From a checkpoint of a small transformer trained on Wikipedia: 2.43M parameters, capped logits.
Each number is 500 + 25 x the weight over its row's rms, rounded and kept within 0 to 999. Layers, rows and columns count from 0. Numbers have three digits each. The size before them is the row's rms in percent of the matrix's.

# layer 6 attention key, 96x128, rms 0.107, rows 65-95, columns 0-127
098:523509527489504522485468533496476522519470496573491503508479524511453507491506466505487516511501473486522467510550481515446476534519508497492489528488488495529473492487460502564466533479510517537488470528472521471492486490495503498503507482527509518471528487470467508512523548527468454485500496522536497520507511533488492537502508510485470415486508510439522518482514523536503527510521
082:504505483508476463522521484507508474490503522436508481490508501506549474506515502487482474483502548432496502490451518485517510479475488481501498488483490510502542525529511499471491501515508459473518538479549488501533544482511504476456480503492492508499485493519542537487467473451528543508497520486460483509500478505496526442505528530484541571515492526540474513509514453476486478486470
081:530524520498524522460473502497530556512446525489480516510473513504463462517513500512480504518514464504487504477517507468490499466465467476473499498496507482543525509513468550509494520463489487548503478482496536447462481542467543529550505468506500504486509519497444496492524516512494508502514514514533523521484533530515475532535511525490495492487508557448540522470537510489512504498475
083:528483483490463470522502474527478449490512494451562483489502466511503503493537510450494522504472560484499477504470512512515514480488525486532500531535504505451513514496523482471514502503485517473485556465476472503538503465538502512481479539479458477520494483470519502536499481512494496543489446490476481497525457501464513476479493462478466536533471497532481464523489491474492479492510
071:508503486466465475538499502532486427502529496472536508477522498514539513503543522479500475516476530471482523503471530497514522486510528479523495515485495493460539523473537483490491461492494491462492552485506480513587518493539487491471452528483473481505508476485527533518476450481502490520492501484468478500506457524467496473482508481465466493521445517522482495525492512486490503506529
102:521512527523505454517496483483495441473490512458539490485517522483506462525503525474493481524524538471515509496501473539524521502529538532493505505541500519499481514511522506454507508479472521472481550486479488483547529491529501499478480532500482485491437476480515493501491496484485489531465491486474461487506463512481521467482525517443570488530498511533517458485495505516459507459540
131:493535544527539553498492534518474553520464494478446497510495458521492484522518488515466534495514479505524480481502488447510461503482482470463509454477514513506498519475447510517481511486493500554515481485512505493473474528501512528474499497525520546455517529460478489464510509524477471455516539530532509500503540500493479520489530532485502487492505478483525513476532507515478511497442
243:454547535507529526489478514536499552543496512485461509527457501510512484529527509509498515490498484498489503500515511495488494499468453513476519471513516489564500515497436512500483527481504509537505465491512500479514473495497533484476499495543517531478486521477444488460528525532514488467496579516520537501486528506512511519511547526460510477508511530502536517465529507512476488457481
084:549512532494516503524490505494525492494538516505541557525518549516489508464502495526486498503490501523501558510482497516492537465472531545484551528533544522499480521484517503552452514518478488508494527420473502512507498527536511483460484446509503474465502509512491481509521524479497469487492465498503478494522532534497513516459510475491465514536516520539488516534480521487509503498522
095:509516488507554480496522466477477524475496470465479455549497487473481486513514489501546567518510510539511502502549502525483475496514500452489480518471466479499499537500543445507511536427509499507544483515560544522492491494489506473491490535477478478510507498469500563500486501494485512552505522517476486483499488470526493473518495501514470494494489482470495511498526470476521512504526
082:520478495483549485489509513499482446471464443492493473504555535499475530498466474500522496567491499503483531472518505515468511518516521535504491508463477499487478522474525472507502483494524509525524482488514525505510434530525504463520486513471480502514557482488529541480534508495548463451507525511488484471492497532474446475456508494502475495502481493476505518479510545498523500515523
091:542546489453492502512478548508521516484526534548499518503505514538571498505484502536479453483516450500470534497463474494500504517467515474520519489495512522476531475481529469521527508546488476500499531534548524498549546492469477511450511461494507499518520531495449503477495466512525510479520508489477523531480489521490510528485502484517507498540485542481476504481504465485498508485508
102:528465472509523520475497506482480511549513513476500511444533495526494458494511509490496469528491525474465502533481510488499473520539508464493506486512482492514508507526520559466526484515498504477537508493527478492490507520488519500524494495477481523464452550563514475498472511516506476466473491458529492510480498465511461450500549526477545478488491459511544525467523514470491481483451
092:511526469502506532473510513516493490483469511532477485480475553511419467494504498537520485500468478503505491570510520491499476489466488500520488529512487473523453501537475550471506473522522508468494479515468516441473537449477537519517484471499485550508523491554477492522470523479497490502514497506505499522520520511520479508494507532501498499474461524534495519506483512532554493533492
104:489517478500482501511493529515506477512480499451495513462498485491437565501512451472497517532523492504520528511472515460536506510488506464447499483428474537504496523503478515501480457489499478452500527514497461502487459509527487490542492494476492570516480485514495488523523477480473503509483550497451532484480496498523491455486489483489526490470505463524493521541500502495484504508458
101:526486458507523494493569494452522477452512485496517500531549467478503527454443503504532485481490515537480513512517491540473537506515516512502496548494483539500491469513556465497513490533514469489513499526511514491474506503475465474482476482453501475524477490531535493519470480469491503547501458525481493501489511510485526475485456477567513518506500471506497501510503493504521523482542
080:474535542525463501539474502518505522546463549498472503492479501523528499521501505507466509511522491484498525464487510468510530496484455521485496460498511471510541552487443519500492505477484514481488479506499502516535517528512511508520523510535511511480490561500486476462469451476536513479491541489496535477482503486513481537561530499465537532493493546500507526487497489493436491495478
085:501467486480494487502516493473494455462516473494559495487536467501512535496480523479544472502496549513506509538503469524496502525527525539545501532543487532450484488515554493468529468530524495508518514485494479501492488469493487467472494522458486515507494478508560495544480500495505511525490469494479479494517492491496524465477466470529453502502493450529476460532459517489516493516537
102:509510507515474485518484543513485480509475445498498462485504577504543503503527479515479517475522464463511495501513484486472483507482498490464523486453480493512483498469476488523459502529544500456489532525527507511504540489508527451477481511546528523467491458501511554501494491445478498531521530528506479522524474525470479474493522548491524470515483516532508531510521472540505500510481
105:501553530505534520497490475502515551530490508499458532550485491494478491515501510490504498515515467529497503470559492492499488482484484497489518503529535503515509506503496504490493555461505467557537462490521520462473460525488500527498494482527516502520518512462479498462502494539490462476498523522525513507454530511524499514522505525465499496517539506419555528461524504514465523475517
106:482511516495534523491483492489495588517482484524453496523473501480500498518511467511504543503498477542513521466543512528475496473475484503477526480480516485535489508481475480562466515484508482538524458509509499510490456538511512524501507499498490475471520532457451490452504517551474485474509526525528486514478494487518470538507494501465472476511545504433505510469531511504509491496509
076:513544512456508478526508518511489431479540506475564494494530522519533477554518507509514462498480506474511510525502511490523507498497528481546465530469476512434532500501547501467538485521507513454494501497524472500574530491515481497488474534501490524516509474525521527506470474467527517504500505474489519498487482529476458451497479505484514512510459509515500522480518522488503480522517
067:481517538538539488461509487490496552511506493511445477522470475481523488500470509484494528461522468512497470491524494532497492512502469490471507475518521529507501482489478498494516550534527509531534463507502495507455457511453486506530533493512526503512480542488472434471521552485497496484508505527520496504476539453504532487535493503515543515476552498478531468464506493525471481476506
057:506525547500557505450504507480494558492517487491476466535531484500516479510478493493504508491533495516492487498549466522486494489504500493484498508517494523500484488531528502473555519509534512533525450494545509493459466500476502495519528487480502480512499528477491474488496564509500495461511500515506483538434528463526489462504437482532516488503548515463503460449517486519510506490522
099:486484497557502482516536514495531505553483490461479521498534466518502508487478504508522507517505513458545490448492490462533461507491519533469516491470540540489505514555498513476488477464544483521513503487534502502511538521543504488489495515543497515463465521463519518486487496524482522480476532446490548474493480476511473516516516521475531473528505455499510497482505523482486506494435
097:508505477507533490509524484521474485529486486476495472504485459486537511512518471439493479520504501437502520461487466498518482528525492453480457487448484525502522492511499471532522496483521526476480536498502481516508503488510492509470471535483472492545475480490497515537505505477485493469510520461476454432512456491470501454468519472500585492464508491516495490482524495491485526510497
098:545489460487548518499532504509510494484485518489535509516531489534529481499507474509479494517499524456506550521491497441484463492485483536464488512499516530489518494510502461504516476483472486481516526459477485483505518470528477486493528531513470494466442495470482532517452515543475480504478497491459495535488484568496487499513487460499490459508482493537474458504449529502481500478457
102:506511514503511511525451512500500511496516496517509521488493551463456544516488518522547521513520475543471528487517504544491564503533511538528561493511489482515473500516514497544478502518473514491501527529496484516530550514507548487438509519479497522476475437457477517493518486508503520530476526530490487487518521512502487505457495467502503486503486478498503513537477468523549483532533
102:523474515510487457473499457444548549474474500447519510504537471524473456509488494484493513532545510535513495498507505484516494482479517512469487490537521530479531518517496546498540494468508487520512471468492518488464468521456491487566525501500471494501498539512501466508502509529504527499500495523507512534471487491543491516541458493529493515488534527498517480478511507427503477481484
090:478499539489515480505481491456545517491528500508528533532526519476516481531507527486557505500510454564503505494551515514477544486523521501510516505497485513480546522492506478477538509515542509519545490509503482522518470539449492474510536516512469529493508524502506497492518495471541514502475530550530530500466506499511483472527433478523500480485526496476534498469523518457513463509511
096:471495489476489502500465470473501503524510459475487499520482504510522514499489497468491497504520520532535520455505493460492444516515474482529525490554518506463517494476510447489516489483482491515520489523504485533530433501446469506473524493447493457518491492502488475489519501472507540489491499514520491491493450530535498467551476485498526478469509528492517428462514535463470502482493
# layer 6 attention query, 96x128, rms 0.105, rows 66-95, columns 0-127
096:512498493491451484507533516494493464479532448500551484472525531516468534447475494475536507495485505496499480533503530489512527552522520529541508533488488510472469483502545490513499498543494506505468505499475488501479507503517474485489504523479466493520510460501537509541524514495517488488509455477463472536521505506502517527489478453523451465509511478521482449560462502523541507531517
085:495501541493507517495541490539480493509447544491456483515473545468534509507506491491524528523506474517522484519508519537499485504475494452468488457485524508520476502502480479465500525465555499486535503528523504503515488452443533515513481499509539549562481500494464503488487554490525476508524514522511509487500500496445524505507503487486523507521477499471528526453537488483483479498458
099:523498493485461478495479507477530496469489481514524493461521491514437483477497477497489475488503494470452480525479487479472496503529524519497514518510472493485537482513528539535503465488486512488406534483458533481491511514505468479511555486499482466447522452521512485494478499521455524508489486500477485517500472521551448525498511510486469461492501525532486500523475478516529508513533
108:552476479494457470509506509483523513467494485521565524474506515501441487478472496493506470505476488481479485491491488486486538503505510534495474555499473496476509495516532517530503483500490498511443521510453510472464493542507473485514525463473461478496531460497508502516502502513455525515496460481468485495486474517547481516486483502549449489474499501537474502528493502481569500535534
079:470495524444541538495504493482508534502533521482481457524476511485469523476467517466534519524513503484502483505513543447485536536506478515487534480474497478484526525488543491531538555507511514512499447561493507469492473512504490506466556525478490501489498498493481480460477535482500525479511490507524520541474497481518496503522506487507434524536541516522514475513494474485534496504512
076:481498479519449466491486523505548490519479513505503502477494547500485513503514481514522474520533514496454515530508524548487506512498497507488522495512464520552475509506462519516500484531504499459487554515501462499518516492482505463518519478513501520466582485484454532522505563456523500488466501505475493503478531522488497541461505455483489464511452512516485490515480506468508556492487
078:507524465460491497513521487534517492480529490519470493510528494502452508492507543501457514533487489449485518512490456491500523499510518486468497536480480459512484554478511510519485491498452531513448539491494524497496478486519447476458504535485475507451558456478505527485489472506461486476525520485485489447475501492510511551495511521492495489561502514525486499522504500506533542472491
086:474538508488455500523512478542472521482473524519458473533514479467482524538519499496497515516492474523521521515504479509506525505491482474522445525475511494496492539486516482519518513527514455463537518525465446472503539478493501513492486516506537532526503495515525535473501490505495484508446503512501468565526493487494484478541473536501500503551481538511546558538470503510526503498479
095:469534490511495498459474542486497496525492497521518533513498500505480499478513492483462452491479459488513468465499476516485489497469506564435490502526507547495527457501500520505484483466510496519437506450502547516478516517499497483526510501551464498453489490525520488558512497515520525509485492491528508518507496548561483530493520522469506463490510520463449503489532498501481490508504
093:489504515484505519484548510518480525485489547521518500509488512516494485509581538462497491521501477562519529487484484483551473500457494497485496481477518513484533485498509452510500513476480458525541501514488502509508531495489508495486457485509522477514442522509478484544453476494491513489487487496501541464535480534526497505500503517538506501538471451467494492528499541481552449482493
098:503512455488505517460520423509526497492479482450468511500505471522518479496527492534516531497468489515501541514557515543489544470484483491534461544491504472510496507553477485462464540540530507489525503482496441498465474495507532510510503507481516498498513564513502484464537497475500512513470495496513507478485509485506480500551454500488475493490492515521461474488466510499512480525497
101:542465516522526490495533502471520498456483478521462490482491527514516547453513480517477489443466485523537474498497488508505498445459508471472524517489480521496502515498493479549535440496489527497474502523519516521519474495490500496519523494459459496494522488500479495497511550455476472488535521507504519464461493532502491501482480468522436516494486524526470491512519485528530508506562
094:494486527515510472538484486517491485458523475518502509474516531495551493452554536486482543506496486506504454468491454545513486473522574466490476497491531538479530494494486445514521519455498509506506538479513505511510512518486494485485483506539501519555479482510504539524482503494517482516492525521494522466505466517476506478484518520547531518509499520460518531455513468488474475481523
106:506508546532503499496475519510502502483512494496517502523494533506477509519495533522528512554463514561481486474490454518512497483505510511512510436503479503483476568542490503557497469511489532513542483476515517447529527518473492515425523472501491489489485481482487519531506544506521467487518483503516505495499518511473477490446488491513474527496490483460496521484519499437535465507499
103:500454466487476509529517527537528476494502515515490533477501468501487501474512500515444483529491515489523494489461455525478486478532538483501484496500458480504540528477522547488458468471497443461457496490494533489543452487543488507492507461479477461486517475523517490526501510485467510505484513496512485463447449477501481531473485498485477476472473530472465519514491517481494539501505
077:503527522515532503484516466497484487519527478445523467470503531507493508517452485475548501507501478495469498511503547474529497545503451514506501501512493517490446482518509476513513520534489513504500509505482488503462530506469488480475468574504527510479471489458519505474503528520549488477478479482499520537546539537481533485518541492548509509539529461528515486533509502528543491507484
070:501456490481444489524505499477535507463470518498511530515503481485474506479543492534459494480484506480472502509478456533481542483535515489502499508473487459516527524484506522483464474479496508482451520487480516521496500500559520517525541460490468495505553478534482471548494478505462505521518487496460464485469457460525451530516456492470479478473496503503485487509464500494493517511532
098:487530500451481493500526505500473485515523489504537497493519498483486529450457499478556497517529505508477495503514502521512522536506516538530519525500534506479455476498516483460541531553472495504540484468524438493496525525497471477487496525494482522531495533477507520505503505458514491449510460475490482512507547496499562502515496468527471534526494463480498456549481525504527523504489
094:484510476528516508472531536517538540517464541508452504487479493532482471546530502526479494526531511528514524482489488475477499509436484482486505483517497489543537529486471504494461465470503486484525483499484540529524506461482510482500540445507544494485529538559487462518506463494501516488491551507505515464480485501532468494511502527513519483478499524491503511453517497444494512496479
075:470516427542499500487474527526530529519502542529477534516496459490473469544516490564476479489497521479456495486509459535422532488485478515463486523485497495552520515465460536477484465482490484501477533493500510504519528500472507507529470494514550529472502481525501483508513498536475490504496541503505514499510505527486480496478497516513529508498491507526496528492522502492483556469508
105:530469500490495515480493507497534522478536455496537538473503546523493504457486494470504509527479499526469499491498493487521526495481532505512506527545499527477495468513520490537505515519490528520463514488493486504478485543501498503509526474475440450513507484473494534515501498487477518499505486469475508448456514498555502508499490455547453491497521503536437462517480476454546461519513
098:476501532503499537513509501514514503537480522472446479546485467512508498533509512533505508486548525513511525519478476453484479493523473513508538491500493463555500531483469527464518471476485501503513478515546528520510499475497486505454517535510498522447519523493480492498482472505526468480489534477524490493488529487473518531524532486424533511511498489489511511469492496532469542469435
152:465513522535540546490485506516511554541480520511441495542446492497507494553542508530496528489507485525521506466508499477497471470452472500492524473503521495534524501487430481498483506478493524520516485506517509543503503502482522491500512513524509547463486525490482481496498476512520489482494559504532550471497522529506488519520530529476540510492510503522507515463541496514469483464466
102:498488471507492473450502522475502503508507501491515476478525516543503490510498470541515486523490479501483497494488545476451474509496484521493544443508528437502522505463509519534494498564485529515511477495515506488525497489483517505558504472484501508530515491491529488507525541458474500479568501495499515503497482500512484494468476466480474496505492556477439504500485543457545548519487
102:505447525514513499511518528490518497482489510472539517489438502482467512522465554513550499505491532543542511463489483452506476498567542548458525491519492512496499507478508530511503483519539467510515485536502514488494468522474498481493527510482514495474492520486497455506504527439496524489519478523536536455484535488514495493544494463497485498519524496497509470474517514490515487522454
102:500478547477504484490500520525516501497493516496529490502481503490487437520530542489541534493458446511505479544530522500472509500495499492501489487485506424494497538522466499537513522491545535477492518501474499508476545482460521458558523507494526522517531466540532491510480493494499517519522506503474532494528481504492507487513485520473494515513513514523473532502555490428518479490464
101:470509460509509519505507508515461518487521499507471470540522503477500517480493498486474517453492501473541454453528476526507541510458480486475498508526545500464508485503515457475497528498503487514530473483504493494460574459521453524491493506546497507490492536529494502493532522530490466514502492497541485570528530502476484530475511529509476513515537513468509535495517502482515472466542
107:506509485479495486488458533498554512511500474527477522504496554545512487475522475504495505480462506491425493563530500509452541513520512522501498493510459489526485505504492522550480498502509522469438520480484534475509452495505522500525493488500502505498524444466490511484500522523503525485524504523508505502508455517484456497475508498492493451533521531531446511505506496525463542502526
096:539501473495487526506482545506527537506522462524484499506531531544512477452485508459460502481503499481462476525515496498483518477464527479500522519575492514507467485513518508488467502482493512523440483477517554497471505488546516555486498470521484487530490484455478503545511505550476469496543494487505481515477512534501469535483513510505487471507535493510448527512497471519484499506513
103:551484448490497534493502493495543501518533494527512502506501537515503490497452532501484524481466527473496494531523494471486541492492480522474516532529458498519479479516504574470501497505461455464507501489498528481491511491520540515517518545489513531501512518468480408492471510530516461459453497522476526485465498461491519511499476497495476484485489455493500490526511507520486509526513
# layer 6 attention value, 96x128, rms 0.116, rows 64-87, columns 0-127
102:494516511566472527506515502479477495487495454487525516519480470493475541522509466538488487499505489497530508453521475475503449473505450490470464502462438493486523535512492519481505487504502494477516503503509477410514493542493522510495490491480502494488486497500504483546447494468522483503499502484481557514494465542533476479475498516528497467483496466494481551488513489494525511538527
116:540507495479500496521499496528482489495558530530512525517487520493534475484536494497491499465510480484466548547474470479497449505484498502474487531494488490496461476465492514459481486489470507490506542494508522489514519548496511539489460471517529494532550492520511521503512540496455440486500490480481531468505520463521529474482545553487528493479499499469464534505548466503511535500504
097:538495475454511506524518511498457495515476476505518497477464518474477465506522475527489519493537495465520504549519488488479471513534514505447524467444479478497463478504467497506496530496545519469441526527498489498525509512485509502496501508526531564490517516507485502509476476525464440494521499479466501505539520498467513523475541495460508520494507469567507546500502511499478493503533
096:477534523521498490474497492467500506473511472472493460472538556511516523492463519517516494484499514504477466508470498475520499532474502554508514476501538530454505482514516501500520532513523499502526512506546542488464522500437464500465508491483548489536462501496496505492503530486492556510532490561444543514490520486518497458524480503496495509514530530508520492473489508508523466539461
114:524541499447497489498483480506487492511527474502493477484516543535512492515511465516476509490444444508478439492478531491495512504478488496484546486469532472497499477459454473511497524502514546500545534525498494540495506486478481460484505554516530485483480484494491552466509493504497514525525502538499479483522508468478545494519470522457522506489506495511531487492548514475519446460495
114:499533472511506477471523497493454505544495479499504513482485495491539532498517479508522480472464508501534517447516463509510510549465511504532490507500538532514506537510481471507472526489550483476515496541514514553541510452493525440490479501548526494545474560498494511510492492486527517531475525517503526534499499472467524467535489508517487509555497474485478500475515458499501512473481
100:509507526522509446498512509441497495497463465499527509444567533502502491517494467519518451502504479484593492527488506476475492511484500488490486473500520505507505516519491539474510501457532520531484513516502552495493467469466505482545475475535488521499504488540513511502512523493464526521549499519494533535487478515506464508488496504479492508500520481480485549466505491474540483537489
105:535524524484529522528478525514533496516475500543507499530498463498513497486535486473499521505511511501469537484540452503486530422508491456509509529530469527508499475528478495526503508484493510461467492526470465533567468530514515488553498518482493509512522491526490515526487460498483461489468520501526469498488508515479454503471450489526544528517475488483512472518476471510504486473531
094:465447521501534497504533503519495506525473503473484476481474488428518486449551549474532528471491535519510464503483519501510511510510482476511502480504520518498475482497509465462461440514507526503508522472478500513503543502501493479465529503495470518450487509486523470520512494488530482493471502462511484534517486534513504495480554481452529489511486505514473472503504466497449537459480
115:512458494468525499512488508499505490510447513526498487478478514488508488481458465503550468483463540508500510453542499501471527530528494469504453531528513513497495441505504492487451527501551480500486497501492498504474542516474515491512530481480469485501446510503476465508467504502510517538459491479543460509511487504474476476499517532465517504456479516491515553466538486459462495503519
092:529544508523496513494487485525501500481528502498515445582510479469483510515519530484499584512480516506501520495564533496501497493493497535508506508500478526516514493491509500494512515503506516493577484547517435471486482518497534520484470536454475493486487523512455532507473523514529484511470503499491494505499506502501540501490478517509513501456471524527494447511482462475474486473505
106:524495513487495537523479465493506509518470469459495508525488443502446510509496532486492511494529530504519486499477497455498489481471529500533545501546527483514490558472499512481525441496500488504524503443480528517485549474514442490482491513491503506464487451514516470518468476515497517529531515509503492507502521504480528529498505518496493546481453487505512535498499409498513507489498
113:502504496473487517518546495485548492492465507512507536484506525480490478479489494541491473484510483519556490514508528475495475510514464475487453516461470471496527507514506482455483458509496486475488482543480524501505479498531482498531525475514489520486536453548523479496472455456494511469507516455512483486486490536506553528471513478515514509433482482514505521498475536506486575509489
111:520464481517509473499531547529464499519520496484492515502545525521501504494519511495476528506489433476530489496454505515492447490483474491473535485468509474512478499504480453493514467466470517474509537548483497554488502459500469522456524493546520474437483503505489539486524485491470483520479509503466471476510513494541488533497494491492512523557490499498534445517507482484526498485504
104:494508460520517492477502525527509492513511484477477509480519505509508527492519501514502557536454464469469480498504541503503546520490468545469512475449512477510508505525499478497498495468555482482533509532487516518487499475509522545483484537508520484475451531490515517484475460544506545551479515469507509525498528525493530500535517516465481482552469464522540500505503545476510475466488
099:517488448484485518524534517532481494493471533522476504465499481506478465510482507496488495511523495502541509536473512543465497526511491500522508512509479460531517527466486496480491422515484486486508480519503524529530492468559534501528524497509482533466509479497528487517495494507514478497508522458537472473493505516466518547540513437500481469500471484490479522529479526526486578487480
119:531473499480489513524503510534534507549524523534497507479489539559461492484519497498549498567524474499497545537500544494499492522477481454529485502496456459501517490529494497487470490476489481493549514503504513509481524486499513484476534475494452494469514470549494505503470480493492509491468510493523468462507489493532476549505508492467501497487470501503485503522528496468535471577488
103:463490463500520507465501520525501501508504482478488506505480468504534542482534505491499524519496475468480493485497505517509542575501491526494480475474472478500517556521514506531448471511554498502477486515493524478524490501526528471451462509471498510494493510462518476541491498503545519472534514440502500544492478525502505489524540480492478430490468483484490525500514538479476545486489
102:503492480491489499483493484466504502508474430489502482479525465583484483482479482491503515474508540491469489517504497480472501550525554495501486469533538463497496542501512539522507531478524517526475499485491508515442471493493536509514488508489512458472519546482508457474482492513488499452520488480496469479485455512482498509478521520492452476507548501481516534493511491458496468463531
083:503477485436526496496545495515530482466522521481491497542487516489506496497452509534530465515475499506467479496491502516498509485503482499466515531505488454476530476481534464486489517501503482489537480497491508508467521523500482493501541509515551483470509443480515498503475485495502508520490503474524483471495543530513580485533520505494515517428479486532561550519510519484484501470542
107:535530507494503515485489496490522487472505464522473457479530559509488480486470531499498529471513545518545494513521550471509480498495496496502442505499525557511499464542506524439519488495490499470543494546484495515536498525456496587518474468463502498524504521515470500465484499490468520513502509488531515503490494528503503486472510556516507507525496529502505494454483491477500488493518
106:530524517467511535510477492481478502503528461485485485514498516510517493514552511515493540458531508535496480540504526468515475498512499480493499435474496507475484494488495495505512470524490546491546523514501481523576497519460461502458456522482514549511543482496483529495464499508515470479580513464505494495514484517487532487474518543465515475468507474526486507492520516485502483480523
104:490466518513515507486473526509516507505510497480483477508489531517492523495501488488539512517492495504441484488513512516556520508507494476486506464500472530499482460507519514514512516523487494506513513459519495458451501537475528507446473494437449503499459492479464483524534551518516527525478475523475483505511491512529442473489495480467501459530509528528485466510545520469524446550507
090:493537507549500474465496477485455509486472517508522478510508487544490457572532484494486550513477502517513515515503502499509453530499535514507489443486516517529447521479465506524527526516478578546529502522509474485511485465486540499541469531521481526496474539478484522489525552521540490495518491516490523509527504516486502507489488509514501494470522526502478474506509492486493483462485
# layer 6 attention output (transposed), 96x128, rms 0.112, rows 64-87, columns 0-127
102:511503506504491475539517485473514498518481485530520525507518468453450480509504473557517482492506496487493550483505482497475499458537482489486523532466500501485438495478511495499521502507443483468477555494532507469495519509468452468482499522503458518472533512491472500492526449478485436469454491484454513523478501498529492534500496507501487521489485503494522507498519520450477551482486
112:569510481509515458487536507481477452513473498486547535499519535483530460465550515471501512526496496489492478491486494528480506491525537547524492453508494493486503523509525486458512519511493519546481514466502481523537529497485466477482505478535475534509520474497490526500520505525485463495506459456491509508522439490524491460473501514495534480491522481490504519493525473459491460446479
097:527494493524508442492534524486527516478478509513495467487512521512521508486477514471469517531483495494488527477533510511517508494497538521484543469499499523515506488517509516503537511516505531527490524441478514500536528545440512456500478503498540510506463447469482530513528468554508481525526520531459507497539464518509490453471508479499544480502508468504531497471529517493453536496535
099:481487516485513508502529492500507415489488474484506494508463507482538493479477521486568481475501493519562530505497500495506517535517514491526466507493515498440496502485527491504467526509517472493543468559519497490484494501465479528487477478498475505535488516510489514508485492513503500530515433518536481507480475527493574486505489520512483549505487493452539533460518527486495491486471
107:479468447530529480471517536501508489504487496496494494490444518551569506527512489504510479504501492534523484449470515475516521528478506512495514481512505447463516515506513465511518515518530487510536484485499516516486490492505524440499525523476508505524462468483556490506501508556547510525519527514532507496495461504480514429500474492491532503474529489478520526481490539507532475491529
118:455459483555515488498544526493502577487500498506486499512483490505515510490514458515475443469504480500504472497476531491493530507461483495539452550494474501545525521494500513493463478459514485486520508493499495492535506484527452508535497477517513513504487504512512504541470524520474534516528584487488494547501514513503511493505513539499495495472504517487555493499545476514537527497508
096:484518527487520480494525491505547447497480497482489465485468537482499527473495500489503464487481406526499532488467489496468480474467487512504570501493501514496530487495529503514528519535522493513514527545491490517514537469497497483528479484482465465475507501504516518512487474477490436550492462512468505520506547511496519507484509514505492500454478506488506463479528507518460540453490
105:495497479503463522558500525488489531487492534490529533516507487476466485488503515519504521470550543473473515492517491493475529482534537494484521490548482510479482493455475536483503493502497506491494511486478463505532499497532507493516510532530518486508506529529489516488520534492448467451469564532536450480499532489496428510513452488522510494489501513506550490536453495512498531491497
092:508445518508481505502467483512516522511522463527516487473519483489460463502491562487505493527470500518454544542511495512468511556498547507491432542497517493488529508519511482508483470493539492525482553469513520486502457517474532509478515461512504483514498483497510520488518514516524517504502582506492491498497474486530516470518519517496520491502469477502441508487524499489496470521549
113:502481504508509493493463514500517493513488482519462508506461495519453530540514477487491465523536506524481528475504504479502514502467502512503497506514498530457507519513495495500499471541520515496480546497471502500494519528453502480492504498464461457518509503486474513470440494536494495531519455473505470539513518440482481488490503546521515462482438533564530504479530467506437523504527
092:459476519510499496482504478503495549519480497503510527511505472498513509552544494498494485519501572539480499484521522517522515484500514509463505511516502541538501512531513445488473504499500514487523456493501521499453463483496528460496506539479549555534473527518522488470511436509533528495484556494499541487487517503530467495512464502514468503483564473487519487515478485493479477509513
108:504482528448488461546493486488498507487511495497508510501519496501501478483520525531469512496465511494454503559491483482527523512499524461497476493545480461540521452486497513532515434497502493445491490483500506525492483477534492462514531500531546538477514432519535519493479481517447459491515516516495488482499489477447501522487502494468472491509471471521448489499493472511525505526489
105:514515498501458494510483495497541451504495526501542503501520506526455471525473517528505503512499483470498502543483445516500495501470495497491469483474491494473538502490449527514503467501480508474449575498486523515491503496507518495512508518517515479432542477495463541508513533438534460467457474465469514482513502516516496529510510511499475472505503509559491503519516521485513535497465
110:482473465546497471482492523513473471480556479531486470476512530542542491475475518496490486490513488526512540530468484504509486508527513540490526499496475448534527518498525469536520473467478516517529508496530523550509499512508512499495513485510504501521488503467525467485534459510516455472485549519506502489561493544511517458526496499510561508500533469471476476531480492531527492489520
101:436482465559479508479455501516520535518520477519501473503492506513526526510506476511494500504524542482501537504458514488513538527524487540529510499442482445520515477467501508511503510487506478486514501478498531526494483494516503492522500517433524501506467512475540501511493467520484558491523542492472547520548503517508514508557534527462484529513492483496520496517487537534535501510504
100:512529540517470506517474517520509538505523515499505479475532518541463494483487476501478519494479498486448460539468493503492479469482480515492511483500479492556503510517464534516516468477489517487475506458489521504522499490509515517510535495500544487432518446465502498519507521475497520472484543474456513495532515509498462522510514481470473456516524517558444472542516485526524524528485
112:502498488511454511534482497545505508537505533514480488479520474513421517496508466504504507492503505464438525516469476481502485499506484540509535480479448445516528506484527526490462456514477531471487532498508501499481522525534522500452547525516502501486514487529506425495499506505495463514477457487488510481523502513495479521526517482487492461480497502571477498526474504500507482488503
097:472520472506468512511473508497536569538517473493523505511525514482462538512476493534495519517471495454444462515482529501508544510507453537508481520469508500524458483497489509486471494492505479482474538458508508444506518492520475531496489511501505506456505491483483483536518522511489550462517538466472526555503518523515517538513556506478478516515495516528472514500517530472515516509493
106:481486495495486496455508499493487533512499505539457515516486499535485548481506514524495510527497472497516507475479544484538480521490503512512514470557537532477523473501506488514503523540513485497500459493516489497488557466572533487502471484508486481473451509489519480516498502508504513509557461508496470504429528509428485547514544491471511517500465479504480520482527512516484476496495
089:517520509482473487500488513506479411502493471506543489514476509508496479546502502535546488536514536499517534523494459494522535527501496474496467455479504463426500507458461517503510474497508506512470508508493494520480502488461510501482510531519482493503529473468474547494486533526523492492494444488524474525527456497505523519525492562517482507533471492517527533502501516484517522495467
107:463493514532468491491493478495523456491449521485489515539483503513517482501519499461520504504560546503506542492506516525475490489515519512516466474537498507468543536474547494521473516523499504474513496536484500554512483465492502488542467468455496504512483533553492529494479457450516490489486525469498467482467488539482493522486491523498486488474501520485524520472509486539438504472527
103:520488470483508461503551494497523510508448514497526506508502518503519480494494514509531517521469510495479493472531510517502525517527544530502482458532511474468517511508545487506509532525516504462479505490502493498500496485495502473505492510493508549510484468534500503531529497519534491512496589499531494483450455541479494475485473474482509516492524475455482562439501567480503485469525
106:473496486495518521477484473510513492524508461485451509479496478484474570511486466468512488489511505523458521477530520504507492490531478519498530527505505519490457486518559477472515547553494516502513483502519511494480483546476522524452486510476477495542488545504512448479495452518504511527514442511516501513504499469508516477510480460535522529481490481467483516490485502496471445516555
097:485489503529544501477533491495515574486486506508477491489501498523539520523518490496464492510478491537492458448502540509510465500477496517485524510508504540546509492536541470483520526508494547515533452506498524480495480475508533458507510506462536512498465501488537460512503456490514534525504560515484540501476523485503474476466499477503538477467549499465487461490499492529490483509523